Each number is 128 + 24 x the weight over its row's rms, rounded and kept within 0 to 255. Layers, rows and columns count from 0. Numbers have three digits each. The size before them is the row's rms in percent of the matrix's.

# layer 5 MLP up, 192x64, rms 0.343, rows 99-170, columns 0-63
097:095107121144134151139160112097146118128142112142105135134124135127097133142115100163153149084124114124091101188153122123120102189115127096162114142180092137111086077112129139145105130130114117
104:174100142171166132138100090142105130135117130163124158114132089104111115151123118158139105075132111157154156160076138112147128141139123128168133147165146157115114143124145106105170158153133142
096:161129110119133098095130140122084131115131121137168135101166099160127127142167125126127157121116141114104163111125112139120117109172108106113167069130128131109150096109109148108135192140167171
092:122164113104083075165104096138123165135108097105131138128092150108126138099162157102102097126123095125113098120129127156122110137098105157117151128135121129127172086107127160131162153166129160
097:147120122107116139115121103189136097135113126099132090105121139155177144165111130158104130128091116161101162113170099113135101080143162131103136109129134138111145159127114089105113177115114145
095:117080129107085155114101153095158089097085104127158174139135106117112137162135086125110135113104114148110163102115094099118119121164121107144146114174103157119108145143147115126098141129100128
098:154118080139156120120120162128132125094143148082134165152146102146144130124159115135085123135084139142148150116132126133108086139092071126123143145098144164104137131097101160095116094139149167
093:122106105143147103145137122129155111176137094123137118140122148129099078140127123137141128113130131141106073181138099128157162134122108128113158111181118108098119093162110176117118168104153162
109:139133115132099165090144181108110134104152106134077114100119152157090146162136161117106126137172162118062128121114113118098124127136142123158116159099129141115150125117109155140078136116116110
117:121125135109126169099123105145080103165142112111099160162128132104133139138136132153118107147158122148167113173143140149106135170122125138159134146157171128094147098163143175106174128121114163
103:132106071122096107116161116128116138176135078151147142194103151133140148144155169136108133141142130147092122139116118162121133104141152151105168133135125143153159117104164156157153115112104139
086:143102112145128138150131118132104129116133096128098149178143116085042116140134135140166131125114120103114133107109103148150110156146111129156155150115117130134124151090087157092181128117160142
109:115142128125127096131149115113175163105142162177155151132102174145167116098151133129109157133134111152097163145138089118147114134097107138137151134150125085113138064109106149152135131157118100
099:144088122091154122121137135146178137122133175117112180116138120176072140111134113178149161127147139144135110138159116126162123122108117076122142135109129108085111132138144112109083135105138112
123:174139149164156160128134121106135106089110155145132103126155100125125112157118119147116114098120137112157126102079096086104142117148127117143090144128122131125097180147159063136169147127132120
084:126111110110195083127133108140138129154187119132156122123123068173080152103128124161148123105139102163146094133106144087145109132145150141138137109135123105094098147115117116128131105120141115
117:114134121125071141139111094140162154139128106107121171120156115115131145133150147117160110138142095171098110121165175139154130139137129113166100099124119122076086093135102105149134093121159154
091:130125141076158104129130115189120135080155105121128129173122153119108102134090081131137124122138164154104178123154100130126122125093124089104131147172137141156105087110125108127140109122144139
087:107147134151132099161131126152147098162107153115122138091129116138130130128125123134113113160092114155087124102107189148108142109105101125166066131138095091124112098090111131113135107140083098
104:170105092093136129131105113128097145151085090109134099133109146149129148180135118106148116094118124125125124134132118148114119137074143126092166119132136157120106176069099169104122121143146111
091:121126116106159127112101110139122141157073093117127116131124129176115141137114087127113151138103107131115126126125084132097117126159132129083168141165112142105103112109113126149077189151147175
141:090169123098115151119148095157145140141203107101134147133079161082139131103110146115145155152144125110061147133124113120130122129131130152146135119159128150107164105136129149101130094119124129
088:112118123144126126154134111134166117155168138161130140126086148129141136143126122168152127128134143157120144142130162118158139086140084151143144130149176133090177095180139074101146102100113129
105:125102099148085151164132151119148112099088142119096135152158132149140160155125111120114094121153107109114146091142126081113110129133100124119110143135138169147151119094100094136125205141109110
084:159077117111138135059133140148125102110108128134113118144155134153135110128122085111078108095163106117179156141098124132101124128142140124110157093137119157130147180144126112114140122104134174
100:109101103086112134156114123142104093113081138134169123161107125123127149101140094114086138145107145138156114130151135126145087109178122164097123157125083130108094156100137140086118105139143161
116:091138105119123099105125108170157167124128107160129140141115127140126161134151113131166145148132108105148118162131124129064122112152140154156103122142124120097201085128111131097126124175099128
098:119122108106110145123166133113094125147146098123138133124165146196168107133129136142101141134122124125105114207120117119103152164162123120125143137073121141149099162116120145174138134102135145
106:109169144159162103150137164144111140134119088119132114141087169104078131113091161105134120113137115088132123116151110115129112095105124156118130118091065119084146122088149113123131106114115108
088:155089118124142148160086093121125132119120111123134112112135124090132139148116133107086107133135102087118145116102137080171137054162145135125144142112119154129111165081107126100137124149152092
108:136146129121121098137114156102117147111171134131106123114117079122142082144091116165140088081138161136123111179115129156103131151163159127129145111165171119127131117124090098134106112136078125
106:133150153149109143115090137108065154119157133160141122139190128149156115105116152144150104089125135125081138115087102094111140128140137129116125121137086170073121136141131106096129121109122106
090:113098136127129127174150107165088110111156162148113095126153102148108129129129131159136103139141137192129135115124157072102178101144130141143147099150098121137119149099131078131151146117148147
113:153097148154111105085155191126154149096129161124100142133140086134140134119154137109135117139190134131132090101153089132110125081082122111149147135125126114151122100107112108154093132127142124
110:106159162118144138107129158112166100141128109142119140116108122156087121138128081120115119107093129144124119160135089097109142163162088118147088101116144154108112171145157129173082150102140144
100:106169113145082087123160138151157109073111124091098130154108117161131118133137173087145126165122123115127111142160106114094153093146121105112111172140118164149120103126136115121146117162106116
130:105094128102117137109148151119122101161144143089116131114094127163119110102105128163180173119140158118102104151118083105083102105157119151125123139105096106118133154158135104095142112137082113
093:110145171130137106115142115140130142137173097101091143128146168104127126144092128107107136117138140115107130137097095152157108178143149129113143111116152145116110167124128203132147087101160092
083:101087156131133114078129123103149134119118144151132139105087115075085090159100109120116164125108121133129109156145123160144099072117146135143131111134123112115136160141098112138106174167121165
081:108114136128070121113153137115120169104141096138176150151137101099131164145097146097132083155145152111156141134106172182105127138142146149138143138113153132183135128113121149109160117108129150
090:091132115173107144119158139111095162105103101151105148132168169136142155107171091122134135175110127139080139095159138145123157153125126115135136144172111136158133089113131122165096130123136142
087:121142117094108138070148104091185116175148131111155155124109120093134095135112163127129116124116123104137109133132157149157080099145146186094129130121125098158148125124147151101143136141105147
088:138129119142117142096154138135081139122168121111136144141178097141089127095145107133118151140131158077132117162114104144097161077143149098143170099102150131158133155115117141177133112120157135
096:113137126147104148119127097079112134099130122133132141095138084136144150167120136088102136130143113115085108149094121149123158157164136143128109104117184121164124140131116153150166090189134105
102:163130150089112119129117110124122129111126119159139157079097107117134130166085118110160104126057120096145143136111135063117093140150089124157123137126124148137129156117132104120136107115181127
110:116121154136136139121129099144164158109121161133110125170104082084159113122089151095155148094128114142136149101087120116131100095129157132139133112148141170096127183119148084120161148126107114
085:136083148129094127135120094115101131138115112092112113108086126138125099146104103163153114092112152123156138116121126106170113093117139163102061164142115121108114176128087153109128128149112107
101:134113116148134147109116144136168113070105138127146121163160129121128119113121188128136119123104127113118088073144077109127118104112148070105127133115136122131094087133189106128126125144112109
074:172128154140084178082106156133153164142131146125166166135163098120142137123157115158134116124124167122141131110139076122081117119148106083125154120129113110114125126172152135124157144098124135
116:138133133074120132111130157096112129160164107121143128118116172120093145116115101108119130141166116128177117193179119149151142147123118156120097125116125120161135122127126168097127167127105080
111:119137116126104107110150165131099167181124148156132128138117127114135136126151136181118110150134117114185154158136152185082122139120151141153139158156125121135155093157113153124179101147123142
101:092167157149126096154118091159164108120130116147165140104114132143117108126117102127155113158084141162111095111132110094133117114111160152132149106151105128123140071122149108112129139149156191
096:162162164116071126115084160141105137134148139130112102139117120148145127137095132076110123167105129135093103120118174129079147138164088154132133148117099126175152113110156131144123151132131146
092:123149118116093124165145123119165146095114121131105152082124117102127123158138163132117143106121089119108100108071137123157101113116112090120133111130074125133098177100126075155109164131134114
096:178172128122136118133108188152166136108139110142184103143120136114140121141172120064147119153134107111157113153104142094087117127138111155143120144115113095156141132135151100125125145099137141
103:128156115137177154141134139092074093145132138125128157146155161166143101155163122155177133153173133121153129151168104147130121124100126133142147123144123126132130120164147069107111119093116150
126:136118156099131133061103112164163160140138114114124152170117141083119091140121130116162093136099101132075110142106136122155135111160139133162114104129146146116128104149156172119094144145123153
098:104090130168148103116139174118162154145126108156148131124166099118104120125149121096145123149111126174159125175122098115110138152143142117130194140184139136106104102115157132106114123106125104
094:097138126096163100143129097113130127179148135107118119118139104151124109138126148137170145136110168131173170155113194136130085125168148150153143132145166125132124125164138124089141089146138118
094:153097150119126116142125111107121139146109077148075145115114120106152124132126128080114114131142143118140112174110173102144109154176138149155079120162115138143123148097107119141143066132161141
101:089155167118104132148133068157134133103124122114123145149104132125163139101099139067102147164130100099100172111130151105135133101123148124122093173129121100123139119134123127099153090122172122
089:111094077138102190176136128134145117120109172121116116131161099088145173129122118170129146096151151105139136102129141111165117125145120133139164137094146144086116125124144155124120129156114167
091:116157153130117127136143132135117160099187108154147136129130119128131146176149091115127117134172114158072147156122083128103107147173108109132124118130108127096149075122153117108115152162165136
106:138127153121120111156106071148082185116180138121125112101114117122120145148081114092127106118097122136133160090097168113149113115109153137091141118133134131148103159113145135102159110152150107
092:088121102104118117133111082143141098151115128143171123130079106149149089145134121148114100130148137103133117164136161121147126103115100116106090092125113135077155092147141165084101124113112161
107:114168128170104155153140136130102105154159137089106087141167117123159172106155133132086129161163134088120128096119155113092140158124114103149109145117121099130139131155126077147127166135140135
103:133119116113153152136098139100134142140163125102162082144135116145162128138120088104132133137152148168199108130144132171123157144135100154107110130154147098147133132121114132089097150164073131
093:122112118156138152108181140146142122146162068131141126118147133147160150130135173157144120110137161144110109092148116160166106151079133131111126121103152134144124121155167110175088147097146135
101:132124130079134131139121096127116108120180148137135159083136162157132117169103086099150121111119132164107158125129113115092132114098122138135132154086133138153080129189148132135089106123103146
098:090185088124121145141113095103152123110116119128128128074119176097100162133138144109126164150102124179131110126132125123137138154169145133102136135121102118122151132141109127178128128189106115
106:140133123139146118174127159117120138087146101133158089207127116156087112124136139148132097113159140122118120119104085103138158118125129105164183122174112134128118120122152094142153108116112113
102:106151142127081109149150109155149159151187131126140120158131146152145146124159126121159130108142172130087126096124102089123096121147095106138094130091093097124163107180114130151128144140129109
# layer 5 MLP down (transposed), 192x64, rms 0.311, rows 99-169, columns 0-63
084:145189144123133124114067132128124143136069181102114125137136152119149050115166121112129128145168116121156157120113145124148117124112143132123106100142136103144126129134118109102167152132157118
086:130121109101120165156180113169151135100173134088083099104119174145146111106141122115100172156124138161123122135133137144109135108091148110115109113079098129123171119131111116119136131152108157
092:103143107133161099142133112112102143155120125127182133132081095179197159161121131107117140078149141145101124151125120132115118111140123148123148130126084114119124129102162097130145091128094103
091:161094114126137180150145133109160079149141141071076093123122105110133091153140133119162133080143137137099152143102145100151099141137096091102127122140108139128137123123120102142141109095106120
104:160122139113155153112141126155108115119162134139178182138102150151138103162123127121128100143172159149137140081110166141107136128161112176129148092110080149138174137115113119147139143109115143
098:143151137116130139101150122157149170172144149128127133092172120116137129090152154112193126132168130111116118143145146157098122177105143100067100128111147147154116116111131135152132117147162147
109:106158112135087099108091162142133130127109128125090121110172095194123105097132153154117125131119123091114149124112136114187137110157127121123096139178144154130126131122096159094106146157133135
086:172168151155112090112111117119125165124093142121154146124141097109124126135090175136151116120108129109119148069109133083110148135167135150142121185117143116177127162107140114114118118141108111
095:144143121152116129143127116089173155157091140142129154126156120140155101106149138106149160150124103105148140153129106135149132188099115146092120141157126111142096165130119138061132166167103134
106:153159131136150105138155140129138170121072162136178150108139175137150117105142115076142143107119131117131130155137122138167144096170116106112092129150126152155104142147098123133095175135123097
108:119148129137125178096121107100152122143112134100114096124135152124108114092122089142136095110132113107155105114096136085175113132096124133163113143115134105142121066136101088065121130156145125
105:078147107125161136092116148114170161132119106131132153135085094101085136146174109140126133164160130173101097095120123118126131137149135122153144128124109141143092155144074105114155124142098113
103:139133113129157096124150095136097150105103104130108117149161103142140123105086140137153160097125142087131122131117105152084134161096167192118115119154116149158135153149132083121113151156106098
097:106178113128119132131125142154140105121120140136115103120134144079156122124121170131083083110118120090133128109100129140078093154134152152108106098157133172183134127124145092158125114122153169
092:139112117094130114109141138118118128149164092140151167174075141090111142108138107096151141126127098150106129137163136144104095141119163133106163075102125120153142099144132172152083114129128099
106:154135140139122119129108114109131143110126146131129160165157158097120101121119138109138079164166126123124145119094146163157094128169090115119079111145150111148090113177187123136144130160108125
127:127157114142111098126118067119106123118101106145112146132150117167138121095134129084133136124130140148115111156114118150125135130151139082107085094134165152119119100095168111135151119119055088
101:143132107142156167089140143116120115158131131143093136085132120134142125131133105105131159145169117095130139162138105134115129157146116141134154112112091143180148161192155147140142189163107129
109:135119146149132166109110112087090156097116112109129135136136101134136152122150107142120163131125152093136124117124111109148099130106161097095168067123192117134146139149109152123120091099172155
102:109149151143171048152142109148094127094147164155112119149134151137142133129135128169119171108129156100156169131116121140096113119158110115085119100185141109131143125145129115125117103117127135
099:122126170128118137137109136124143142106161133164142151123135145136157143140166120134098153070119113139145115197078152175116125101100124118155101094081158132132159144147149159124136119107129117
086:154119134156182140118137143087123118107106135133155127124148107136102124168119115161137118129124119133191096077113149155112120106139105111120153121108111124183099134136096111174115116126180155
087:170117121127130154143118141146146079107107086120124135089159143112097154125148152118118069145095116112105135143126114155138102131097175107142104097115172171165128126101116079113126129118144134
096:129163148122107085155100138157113148147164151138180102088099100169147113109102142121123163155109126169143176135092141130157143124106113116129101122125131128096119114115167149151137111146100097
094:148101153142154175107157147087129126148132114141132131170108134140099145143076121101132079148111104180103110095139137162113099156122095123154116089164128102135168128121142121124117103107112112
104:117164157161134124105078121140150108165141104141120151121109109149139093181113125146159135100122113097122166107090150150119178151078108123124129116144155098100128101112119094149123143127107096
116:137100117118125088110115135105112088123144090076122098157124079116060121130167094094114152079122138121129111118149119120152161124131138146151146114165126130127168156138107138106123124118123089
097:069157128141091091150134125148121120141122175144153082108118140105103142180119131181109127097103107097151087125122109179129120075127127138162110125139123108138106113106138130125132130134131154
116:115108145143137132127121142118133105129136202105104126107133134126116094093124081150114153153113106125166128094098111134087155134122113149088135116177133074098128145096095152136151114141163137
081:111132116129107100126117172120146123168143117119170103098137104165108138119117140141140125132136151171121120149151151161136148161145154172129090166102137123150101110197142128124084137122081146
111:094099093127099089154121079102146145087130128116147130155156138098122117092131111142140130161115138116083119112140118166113139087111118146083140158126171089141135152111148140172107113121162125
097:076110131094129107072136114128139080093121144153098144148134077162123145130097102103111118135126122163119161149173162167126080131134109109126147156134169142135123150137148143133102129129128110
098:123127126114116172162111128111132108107126152112096160115120157160128164131144121116144134122122137059155134161113106128162118176110167160112121105106137137113130116202079137100128149126117128
096:094182101089151099131124184156105128147159115160183131098135158118096139116083136157147130134124124125139128117145149124143149123174163154153115134146140139135125144130147122144135167087162129
091:130076136164121141156160109156105180099119138137131121127167149122145149092133152118116135134143178167142101094138131159099137092143145138098142121120119139115158113157089138088164113167127116
104:141124101148102147154156149144110104156161173145130115155130118105149168136112127116125099135126125155128120124144148124195154154190086134131115079129134143090132167110129113087110128102121140
128:097089144136150154122155142106177146132159149136101119139145159108148142084114135124097133172098108143144184150106110127111114116115128141134153119154180146130095150133114071125117138122130172
085:147129091118084143144136167112125133090110154125132115139117081149132127113140076120074149134106158141157150124130108105081143095114106086117110081134139117104128108130151160079132131121097138
093:111173125102102100124141105123120128140139132158072109149130136113104151114116094143113106128177121111119093121166143137104148141109124153121115155128141166099111142133087040121106120135137102
086:095123169118175109105140161138157081106113158126111116120120151133119138142120138163155141088105136149150132149140117130145122141114130152140189133126103160113081081157124116142076134137159099
080:138127115099137126141093113139149092117162165108092139109145109096124155144123148132140128122181107080142104180083127116119091111123129151119124151087155158101104146146116143111152106099162159
095:134119125128119159120112093148175113083145134118084094170165133175113118149135126125153111141135153134128141123151097126118140181108143127117145126097159174115112096083099088148160106116124124
113:122122140076159133146099113113169102155106135128136133081092134090131155139115147107111111124122104181127141109112113123118101173070113146157110171127098126147114127116139102104136129161091111
106:168098122138118105135108150178120112094156146125094144164142131111072093126114155131135130110111110150141155150136118137092142098156136104087145091160130098108174146117153144151137152111090142
094:167091148131146126123129110135101154133109111143093074128106157146096112146139146119132133135160168124120145168155119149120133108107126094093133140138127138161155121183131169129125196166110126
104:128133103160144151129114141064156107158088127122129124137155094143102155133142094123147135164099126081114109127120147119127118146151122078133107167135091096133122100114105123066121164117149131
087:118149152155127131121143148125107148109119174123104171131142108164117163112110092082124151114161129124112103116105061142089143133141131089111117118119163122126115071097118127108154134145087124
092:164105183101145166127136115126083116202147124099139109132147142138148153107130135097167117133095112150150082131110127144124169129127169143140144122140101160147151126143126147144132161161111118
090:086115121132147097159128162146062146136156114126114105107142154109126132141095123097108101116141071112103123138097144142156123151153113116094115126100134118151113135074144123168124154172149149
122:107134105125124112109121145072118086173129133156126091113078092099117141150143126105099137092137130103100118145138159128145104139123118138133120135098146091154091095119185108123090118164108132
097:140133177108133111127141158149100122108129120096153123116094105117106086108094141088152147116179121153149094145129102099141121125164108115133139147126148138146075150082144144120091151141122082
084:110110097105158165133172162101136157140141109098122100125136174143172120144176158151112154127166140115140120145110157158107110143135135122159093129122109105147117176130127110072120143127129098
095:089132102107145101137130105143112136093107099118162142116122126096142144045123124141110144056124161155168142110129102125126101139113177147131115097157149123092121122132153144122126110127135116
096:134125127161132146092136144126147176203117126076157105124105157120129138109174146114148143139159137121143158139127080122127092120149153151144129147076101139125109126142108122152135140158165128
086:064135092098102088170132109095118157103104169121145111091124119114137141130111141184135142123114139148092137128143088112110154119133147099117135141111116122124098141140117168148157083135140095
107:113115141099132096107133099169118127102136109124115084132128085146140152119130132092118184102102177171126114134094099133126136092116149101103139107080175118143129132125112093161137096141141138
125:119138142128105167115149135123120115099124129101072107159142153145134121115089139147126153134161121101119186147120165106106101117123148120151188136131105105129070116161172141113141131144127165
099:126168088105097114067116104101127116087136114157099138137120142162115123100127108163133135094146145091128101099137139159147104149129144156104091095138182145115130145127158092123129102119111143
088:109127103138114127100132130125085142116130131195154161100060124104096138139153131128116173121097142119119111094145140110107160153105126093117128102150116153124133158084162109157118159146141124
093:092154121155109146123142140140158114098139194150154135102137154143134099111109115135110135127132192165132152131143193136122161141170133101095138107132136091145103109124161149116147107119128118
095:151144142126121155153125137113178131159129127114116144104152095193159130113124120110144125095090093124155094140151093144176151109117130151139112176134151140140093118114107159174141156114112134
100:141129172129131118099129145123109124139138098109133078103111152184096115124142116158130101147094095133108136113153148073159155130135082127161151149102138105133181110142109135111126126090152154
102:133103113111115178144133118138130173148124109098175105137122109141146137137129136126127109109130158112179102104108102128144118113141114123092118112114144188134131167103129124169132138052086126
092:086165111077136088169153179111138115121151171135137130118114111117148134102137146162140148153105135135143109167134087152091171125112136143171124138122156137132124107085107128102118147105139147
100:106120100117149150107135092119132127083146127117109137136148130158127122109112121157119126091145132108122145088083114165091086136111135182114117105142115127171137126119123111193157110102127182
094:132124123097113111127138103134165162170107072140175134129146137142102126108121134182153043128113117115112119104148099119158121104127064144126127131105153144110124146120143138124138129112122146
115:142101111109167106091130138105163133120111126165092135144170111132132095109096094089137155113116105115126135120130133139144138166119164144124105137172123132116187109157127117143140166141068101
093:132125134162128121130122132151112106162157101148141157106074095149123165162132118137118123118126148160097123103128158081109131091167134141122174133107064121144138138135123149134155108175109164
105:159151114152107103128123121130129121140120102159104131135068119136133136164137177151131164127127160128187118165156121142150116126123132094108132096122135161118151124102104092096149118183131081
105:146083109130153110130165139152109055120141152112131177134134151108110090117114142150108148146097165135155134091101137155095146135152098125105096157110123159120151090141131121117167129129150129
120:100143140101108104104108163089105105086100114106127147092096090152138140153085127122115149114104149133160095144126149177145121095123102095135151103150145128084130112107144122112122081114148108
# layer 5 MLP gate, 192x64, rms 0.339, rows 100-170, columns 0-63
090:102140097095144154106133149126119136104108113116130114157146166194129129095107127104116142141123129101100145122134077149127131183116139117102138124129106118106153111147064115105120143074096115
092:142114131125104150099133068125171154135123118161097144153147164137169143150106136131119151156114098119105134101150114153106055121133094103107131163119075097125125126127132121122094120120135097
128:147115138145165160132146137103134088140135165118111117131124108152107118127127156183168155089158160145138143152093108100148137146147127126135099139136141140126093190145123094140108114094143073
095:170092132133121140140101168156130140079120142088135099106166157121118134157124128127119135094110105125109172141156101127098080151105158146132157113137124130121082112096137098140092158143144094
094:090100127144132100189112090132140136071111122142129105147127149121126156136113089133126152119113151159139148144110072073145156114162143128128143119150120125073101144149126163115138121151114138
099:105141119139107116175117101098112114150113169129128117171116153133152109094148162093141176133127099127114123131121164125171110119161103161157130109142107107091185127138120149100121094164119127
097:161145158164119161110123123106095150119134129142117120137141125100167166158108132100105102154111123114151128088073148152114119151155155133145100168134132153142143197131115108085163121138129130
103:086125133114128114115151136151153107160121154137112141151118163122117129123121123102157132104171111157062124122155126146172067117130137131132144105173112144098095106127112144133078101123133086
101:132140139108133144110161142084138166138127126089137165161137140089121141107153164131144137172146126138157110150129119181142106149125145152149131137172125129100183079152142166131149138107102153
108:137102174128128123094096112118173138135161163137150109112135116127115142170087129118164135061077146141122158140172118115124080134142124150139147137116159134131125151103077117114105126138125123
084:153144111176155127169125104097148160099140120115104086165102116109098143128162127157138119172170088128103098103137096112106121098151125146150144150121119116132087117102101119148146114118113088
104:136144104126090148103175151146163155098176104140118111104141127102114176138162161149132103101139120141110136072158115133096137112152134115132144129124121091139147095106135163128183129123156140
107:143095112094138166134183107137128113127117139113139158140106142137123128119123133179139143093198138147125112145159135148174095117099133141118110090188106139093139136131133118123149113105091116
079:171153142138096123129143182154126178092129107134189129117169176138112116139123159131125144130137140140102112105104137154134082108101125105099115105168124097121165155108158136121134128129152131
090:150124141095111135130143142119114136102186139140145088096063113162131166128111093136086155121124125146128090149118113087121113111115138123132140171113068109104145134125090120095126109116140130
105:147100100112102118131146088146106149172131104087126140129130108165127088143115122127138133110147124145107133130122127165095132168114058122150111086130136145112084079139136112180127104130120149
086:130139142111141123108158144096118120120117139167142110144100164116086117080088161135163070105088116173166108117123136106124122077162132170112144115129143146123145148127118138118133120174125144
094:129135112093119125140134127104139111126085126134079126111173163151096163110094124089110115150145106149157167124112099160104124148149112162114085183124103148135138140122145123105119153086093126
097:119128123055110118133140144132122137106128143114150136110164161139127140086105143090135101111125135083095105140101172151115173137114158133135143108104182129144133143101105117107092120178135126
102:125108137102091131123123151122155120136156144156151114155114124134125119121154108144126128095122129138129109167098178148092146119108125121166094130103145141118166140178143163070152088087083114
069:134111109083108131096150148110137147100120117128113162126122171106120172123113140140106113179150125085108117149142102142112127174154099128124128094156160165143139153098131182135081149113123129
104:141107123133122133132094134108094161101104112139121087122170151114135136137123117087108096149108162075115132074113091111121126138145136126123161152121114131145112126058080135110123158140155101
101:168140150182101128140156122121157127075096133126157126126135121118149140156146159132136109149140140125137109103146060102157105103112126126166168120147108102142143118105195105127141118130148124
088:191098115105141130124127128159140135109096097122142127148155155136164135111123098136097133101134093171146148127118125101109116095079110085091134080104118145160122146100116099149139094111129152
097:104120122063113137081121127079125140110139135102150100126110146112117139109090138104127162144106127133148140119106128136138083086095142137168124130162164120147138168151174150084106134105142136
115:121105110125121133105161142084122084134103114091131125156130083150116091123135139149123131119097145136152116113125109162167110152138154101092128124141095132142082184137122098163102112099120077
092:129148103089123106129110160158108123153140092123121069074099160157091119159148117126133150140146137110149092171075151128165149120122128123151096102111101112132117144123144124097126116135130162
105:145127117106108077142111155104144128126124114152118138161130077080129118134149129168158138119124122106100111157159135157120148128127136115187120109142134152116182119118173140163115169152088143
084:098144123139122142120139132118103150139112156076146109159150160161090137138148113144128198141155186144162120139111130193087146154135116109134098119116117132140118148167120121133109103132128148
101:141116143094133146127092131101136116151098114072139125135102129129089145143117111128158125152059102132130094100128140138120131139089109129094180112135122131152151115091106145126064155156114132
116:146090116191133161142091092103135165122177142119138119125115131082102117098113152153168133097125138136112098133096130118097174131113145132144145142162144108110128123129139084082116132121147142
098:131160105076109150128127148087131125141106145105144190143132148116118154109154099096136144105124121077131129182157098135158106126104125121112106103113158091120140121148117165093117139118100158
094:092123106114162151187183118152127158127129162144145095126125140127129117115119116134135108137132135169144120128098087134133127170141150195151116122162121153121122149154115094088173145110145136
087:134122131168130149172128111165159128087144138140136153096148135145167131117134090138149133099138128149104116113122068119136114179142130131159120132153106180134086124153116102096138160104164150
095:097117149125124113082116096153113164128110145099121164132107130093143126124102158077139135155094099102139148131107102154129097099139149107101099137144124101059107128169139142119108086133122126
105:115129155132126143148154109088122103102124176145115134116154108099122135078096137118117147126140119135169196157158143109126129131141104137120095135120110170120086138141095100165105135150174152
112:113126133151137100086129121131116141137211090125081126136111167098121147114092145120114131129139128113088154148094121155152134187130138132129092119112159151114131164119142140154136105131159099
085:129112124111144135148126125130086146167156157116097099114128137170167127087118165092141138124129128167135140125151154096097109104143139090148097136119160158185126112087110139097115135112171138
118:121189124097095152136109128122085152122113114133133117143150126120171143116120136079118103177105099089114143103113165115082114124141130133131092139119145125166168123107123152119156114155078127
098:150099105142118113136127152090155145096096098124147104141135132160121115096149132124123139114109134147123110081173088145119126189119131137096168133125135112145106128138133130187070170126124151
115:125139134200130130148126133142105126076152130148106114116160139133140134160153111110123114128144152140085142080138088113112145161146117117174131124125104167131107104114113116201133117126156106
088:139145126172129138123184146143086177117182131088135120171069148126117126111151143139137164140132142077134162101129129126148118100147171163121123105142135113142143127129107164135118120120137129
098:109140122129089142101140113096133116114138117136093143119128108110184122136142160086124189118148135162100112121116158127167132106164124131181146108140075088149143129142107123160103100121142109
092:150102135117119136123134090132182171088182120136078109147129112098128127123117154148121153101132151120110185091088177093150113104132147125113124110147137127098156146128136120107155154129123133
099:095137100135126097126129111143091129131170103129095113108108101128155114173129108114096100114152113115117127129152135139150100150115126101131144129158123147091097126100199094158159124180152156
107:101178120153122114122122152173141113104137158134119178129159119177134137091153103089122115139148122126115118088140125143105154138145101084141106093109115130140168100156140095161127116102093152
087:147134117101144113132138109160140161185135092119151155153147144127122170101105088137139142155137127122177139168166140139131148143161108172158114162116099116138158146127102143154096125092152142
110:142132121102129143099118133084177107117110178131133166162127120145113141122166133176150162110133157158153107124162111085107129106119109167164112118144135124106122099180130123117093131105100126
111:144150141095098125131130156116092104149184116143135149145076131114088127165104122117128119136129125103134112175101123120128102138171100130157091092124132126085085121101110144111120182111123131
102:117110103152128136126159138108107146131112101139106122134174136120103165123164153121140106146171144122067122083166106185133133131111098169160116141147129108120173095149144155147146112132112122
094:133111098112136175144172171119104146137144138097113120175142163111137146142150174168119118137148123086150165116132146153114132125152141145128137122097126124131137170121083160113166128085117091
097:095076102115126154127099122126149161108122126105140161124128158091080112104093130147155121101090110086100162113153091130180114142129154120129142106151118138114136125143127184121134154161139127
099:149106140158143126132107153130088121162133075148109115142142141123125147159189191131190104156169123118131129109119127114160111103088121133135120091132137106155116137134152128155151109120111105
093:194146106119116185141106151116127147075126096114158135133153130144141147151210149127129143122151108166129104138132157122145099139104128152145094150132112135129152136096140120106102147122135135
098:112131119108137109109135143121167095116088121138110077134126120137089136094073136075104158131128122150142109122105141110148109132153147104112115129119135114149080117072136108166142157182138136
111:145156153126101142139124113117089130104119114104146114127123125077139178109138110088131156150123122154106142128124074110141147112102146108118152074136067141098164101117096127098121168146136127
095:081115180167148103083125105116151148156144112139058128116132134104107143131130164137138120138099155119130153144133144138062114115114141138132159134126146139113157092099132167145155110146115130
094:091142132106100090106103132120122178131109092131120133108134153089161137109118127087107112105109076090126134122154136127162121127118188086106103125149108142107139113109162133125088129162148143
102:116098111108118108152163103132134158120129129136101105088138142113084119070110153110115152177171161118129176154084143139134133157166135137145144111127157133134153125091116151116152096150144113
094:111109092148133174154128140101120167149116094132098110140159130171088108118129116169129119127139095128184136099128087123119177127109137135164127106139139153143078158108111106154130125100138149
093:135088092149130175134102106167144150111098186141133113182168136106131144163132116144085131133163125134119156122151113122152144141106130136113162129130137173093101089092144120128129134117133106
098:113148126162113124140144125126108141100145154163127126112158145139146138090125105111111140164129107166092122149149067118103120152134117076142128083151091104100121094110115101138126151185158117
093:111132136135138149156169157083131130115143139121098105143159145146155112137166118131135154135180129147128111127118102116049134123124108119162137155114118111137182099173141144111156147163110146
099:158130195197116140154091158120113124115117154124112135147168123101133149129148148124123152137106103131135121101127102132087143157167125104175113141114093112136091096129106109141143158154116126
095:138155120084125102097121104099177133118083117128079142125155098121103101102092130152139112097151136132140173135149125121142060089128128123124131128096148137132111160078141113115111141105136134
105:129134114122085139114130093106125110102169090126093116114104111119116149128122162132101136098181092104138130181135125126104146128138159121156121162113148147112086129118207131123115116106110109
105:118096098107159165128175138143118136129179110093139167128162166158146116125160085156114153138151118123099119130167135140107124131103129126123147122153138079076129125109102127153119117101109165
097:084113164145102108143133152145145131088135185114139130139107125151080146081089107136158133121146136142075113145126152138136139119099087107144155163136106113114134116170120140144158137153108160
100:153138133129108150125118081122128130145124112141141086108163110145097181123117154092156138121145152124132139090096195128142148122138118108154128149132124065112104105116152128136073142139093141
105:155111117102099194105161121128142104117114135135130111103157139101156152116153136084122131118131117144142136140138153176132115133139089167109074126112102166149144172159133134122110138077117107
109:156101072146117142143086084135110171122075123103158145104166145122115182163122095111119129128160118112116136122136162171113108140154108115166127111155104124136121112102133124155134128122158140